config.toml
num_attention_heads = 2
num_key_value_heads = 2
norm_eps = 1e-05
positions = "rope"
rope_fraction = 0.5
tie_word_embeddings = false
init = "trunc"
init_std_qkv = 0.0559
init_std_up = 0.0559
lr_mult_o = 0.609
lr_head = 0.00877
schedule = "wsd"
final_lr_fraction = 0.0
Each number is 128 + 24 x the weight over its row's rms, rounded and kept within 0 to 255. Layers, rows and columns count from 0. Numbers have three digits each. The size before them is the row's rms in percent of the matrix's.

# layer 2 attention output, 64x64, rms 0.134, rows 0-63, columns 0-63
090:100111147130113114157097160113123125126115121145157104133164173135155150119108108119177114046115155124118093141130125083150119138113183123139111165121157115125112115147108141138127096150112102
135:138127148122149125122100129127134126124129122102124137126135134122141125143130130139127171133130079147167123163171161172156130100147136136118158159148148165105187185147131129077162094119169100
081:127127207143132174114098101137162120100129093132111100121139128147154118100180128164175154124089109104115092145128113098135127143074136123127132123128106103118128125150134092150122143141127149
088:140116050118138152119127107118137109117148139175114111098104095110136109156137162148079066120117118083133114139147129135165153123131094113101136141097143113152150117128154153125102159123146134
126:137153132145134136109129123121122153146147121145128156113080119148115112124152157109153107153148186182138152130092159126138105169137134117145077150108140160097130084138128154145161094085108106
117:125100172126109124125133147174131103079152124138117105129137120175119102105148127110128146103167177103116114141123113099113132144120124080150089125123133098104085077153149127178118127120109147
111:103111159153116131127161094197104085088156109135094163097158166152146119061152130137163133097139130129130128152141132111151099159138138160103137134105145129133136127112152138134132128114126121
102:155162195105173156101144101141101138129163097144103116128138098156152076127167144149126102148144139150117176127117111126124121168151168125176124126112136122130114130130088136112124128134102130
102:109142133178126138129135145114155129138143148117135141141104081125088071112105153126113108157159124133140158114117130119117112154140135052186083122103137127099111091152124116151145105108132124
115:133150107116134101136140158088112131148107115157162105155114157095131182167099098087150126123131098132145131116139145146139122071121152148126150142140137142147148198150138144102142111133161100
104:154189121135153161113192127125095114179113125115126131135059055119091086141133171130129101162127148153137141141119134133138120152123116140131120137128138142140137127111116140132129122106127116
101:141099165102108141119122096157162096113136160108114111110150095146132070139144141170076133116116110140151155118140151113161101158158146151115127143095147148102157152146167139140156132114163113
107:151182142147173134128106137156113118119108120123111157142078117128126139154126145132151136159106147137157182100117151133152127161142113113148086136068145157129130087118146173145134127085134108
104:115122107096129121126111155149101097140101158110114104139149168110159185181091097126106122084111088115132122138148123150132099108122123139102178117145122134150163175107146115097123142140147132
105:114108124124126115098143150147087121145144110100104148106143180131168127136105122104134180084162151134094103116086119113105138116127118192082130114166120115147103105099112123134118138131095142
092:183147105063141157120089134118131113143125128188123104117114122141160148172137124179094110122092094099125116115148097115111156127117127113139139109136113103129122158139116091133109154161127150
097:142101164090116115110086125146101173100140107117111130119158159177177084134130119140101137086179099105148146149154145139161131117129107117124132137087136126135144131139167153144127130097154114
099:130098108130093112137112132155155167126141145152143136131123111151131100104130152103111089141162123183135170146127130179100078132173155122147134104159133161116135144102100115081164116131142130
107:118170084145124140118203098110102087146125123107129156119115123084091172138125121105163149159099118111127132128119138158113111082138103138097147104136134138158142117108161161110119149116131138
091:096155158174142098142104141144165093128113159075137137135138115067067143133108115116140141173088125103125116136139100131106173121135101124149124117158133097115098135140133131153107130127131146
103:120105106145105148128084142101161144109121115169135110123126155151145144098136138124153146103125092135108099133123134132135114115139124212056171111139133142151150144085139132090122145142121136
086:133137112095138123129092115173134073078090101164125098127114149108163140142120116159151099096082110142157178067112142129148143140141122149142112142105133155124143150126123142131138136123147102
061:128137115114126133138108133127126109122148144154131137121132133141117107147121135164121105114105132142147164186086137149120109076090178140194132123172119131178107146131066138142132102118118103
098:117138121146106107131121108090124129161119162090140126174135127106104108199074118114078093125176105127109151112122125149108106068115122145120158107152125124160139150117125143112118129138135126
105:142132108125139128133165109140100136113118127132128160136120125151135115105129142156140129121114150091089120157128086127093114102079104098126141087147095088184100103096115123135079160144089163
089:112124117150087142150144144097131102156108180119164112167116091127104108103101114148058144130153133119125099132139137111157108128145134160064135144111155118129131123145175164143126112127139108
105:139113161100144127117133134201087129114135093074089159098148143151137126086128144126139147121155130145122191121138118130116073145145148079169135112097135128116123123129140138116141132132124134
108:139111122108152120103145116132123199174149116076112165126166110123143115149123130112133127173122157119140105146145134104166169158130117120124085173095150119124124113142135151167118111103140098
089:141134089127119129136175138138134097100132103151139143131118110128094128072113146118141169156149129134140155087135149159152093083125100122108127129086132147149155132103178177122129134101170111
110:135150127148125149105162151126110117167121104108120142105086112145126139128133166125139188132142078124154141164175132187132116101136119122145167126142129148134172177115118122091132130131171127
099:086109110168103143118156135103137072131132150102124103128150110118124099099118123125100157117168100158168141167154157180145128129150118113135140143127139170122184150120121121101154112108155115
097:139167161120179162109134108118102134113187096156090132129128129161153110130163167159112092116153147149104148163113109112098107146119163140143139103146134108152100118125091141135121123121089143
089:137170101131145146091115106108104144155148134088114166100070101110131108178128163139096119157141124126103142148117093116110117182154121105136124097111133093125104109129119114159119145125104162
097:118142131146129144138149092095159106127160131179140116143135126106127143122156131110154106174132081134134130143161120169114124131155129128122172119165126150114161163088094099061132140154129147
097:115118123108139110121114154137108141130127107130119159104143175131143170164116107105175161092089114150153140157127165137163085116110146143118129145110162161159163126122145168128144109090146085
095:121105140161092152133055132070188088121150179165136090132127133135126133154121127169066152109141156146120118118135128127124094136131137110141118139137125134099121142140147123127141114130130128
096:087087144178093117138110176163091048111138153109129118102126166126088150108109142107160163098162148128124098143129143134118130106104101116108119139150117134118129127133142127139132111112116127
119:127124144149123100134147123147136149127104133098144142131135121111098138117129107103139134150119197115093079120087116084112143135085120132121094135136107094122076083141128123182107131123077143
101:121108117128103119147106168138138107091120140116134109117120138138094135131125136119097157114126104108124138187169120125139050108117186128123178116118143120179136167122151150092124144146131131
105:146190105123148161080133102142082122172103112113093146095080144107146166169144125129159094113095109143144139133147137153138146156159099124106137137126131158113152145106138132100131141123132132
089:156153172108176125116105152169121137128141096144119138097094103116109143179157167113172116170062140111119139109107110132095130106114114134135126101147113113144091105110122126140109150137118148
102:179141127095169154105133139118130185175148114161122112132100078159170131145168165135105138188140121105121110165134115109134140127103145170121139133140123099143121143145114117149122120131127127
106:106143135152153100147136136126120123151104156087151134160114114078111124154086108116139110151121153153161128148138151107160112145105165094167091172111156150118139126144126150131148084098140085
084:138107087129112119137185184150095127089136103181140098144119117162124156106126144062152147135162160129128133139130131139134096147117099082152107134096121124114114110129154132151136134102123133
097:122110171127111139126107100132114150077139135119136091144166130135136078121119106136116086064146144171136107178151140143124090148149143132128139146177141151098144144126104114104156099131120116
091:100106142148112157156168129062156113136147102148120108100154136136159167058171145130122200134165112136125120154137125135111158137130121128114141121144109130124129140135097096123131127135110140
092:118134128114134114126151133150108140092145086104124163110130162138121146116137135101172166118110178149100096093108136146110128122136063132071118137131093143113115092069142105134125143126110137
096:125108133144114146134072143117143135120143134153115128093112144156143139118155173132112144132123143128089098135102092086096135154106160150141137098152099095128087123117086085137114144165088168
105:129132133155115109137149158126146121129117152090178086177142077081125099114089109085077115139200136128120119127133116090118121149127156115151120129145133108100103122138139116141133113130113131
094:125151181091149152121136105134116101129104098100106099112151138129161159141162115152162150108094148123087148133117099124097068152147128100130134101119117105133111088099122117127119150145090165
091:137118217150160159114149117130105132158138121082107148082112113137118089111176172162118174123101126157148152147126134148122123158152120132134119123144125157101144141122138128123149130105122135
091:140139117082149130130118139134150144077113087145133052155138119115169152093134112091128128137130148126107153134122106090132116149124174122143119128083139097156102112160124168148104120133096116
084:106140109152125132151155139068145125159132153125150107161144100085085135095121097113119131178143120131149113193169137137153131133125134108129130158142147132114152152156155122135143083111156100
098:139149118127152145078145109147084158148170090126090189080103135145135123140144160115154115120127131104130144140122125088144140126071172114156117129089134109163117114148124148149116128121127115
098:105119131166107095177102154102156086127112177141176114155122117090057134145098123112157120143110105145133124140145139106149092136135177143141142144111164138121136127137133134111145104134131108
101:173137125091158131113133145143127204154139114120121135106099080131130101140141174123073121166126119129143115190154113143102123134137143101153147114178131123107121148142126107116140110134119145
101:136127107133131121117125128090121151145137116130132147113113123129105080117132147134123117141145108104104168141121087152074110119140137137144164068166100103161103154115092100096109164171104172
105:125160116130132083167116135128173163101062132145181110162084128094109133144109116115157090153061123108121124111124113104124145122086131138133130129135111111153118140125104109134117135153127127
090:136137166143156142095087103127129132184142159102125150123134102115151080143120129170133106132120139160140152073088148086144133163133159167149101140101153145104114115131113137145147111103122110
111:111109134161115113159112148118186134110112131125151111144145099104092128092117117118116130173122171120109112119087108085117169148105125165110100122132113093145080101128114117182111138137103137
095:142114159141142130129064186100149152139134123151138102114097139147132151132148176098176171130135137101120135122097116108122144078092137163129122105141127103173109121128138162149099138127129128
120:184154125068175156122109100114136149092149069186118123116122116145159144103175170156160133158085139139128146084104134134127116134145129148126121124115128141134131115117128140124132140133130125
097:184179109071169159132144094136139090147113107155118128101100082099156153135148157184100102165070113124133137152135125135129121136134143109153142126124129123119138134140114120115130123134127134
100:125093126142097111132086153113183089098132155113163105156125119143117108118125146103167205166147147145100133133112103114097113130110150138151128105156113115136092142119097102139118140149112148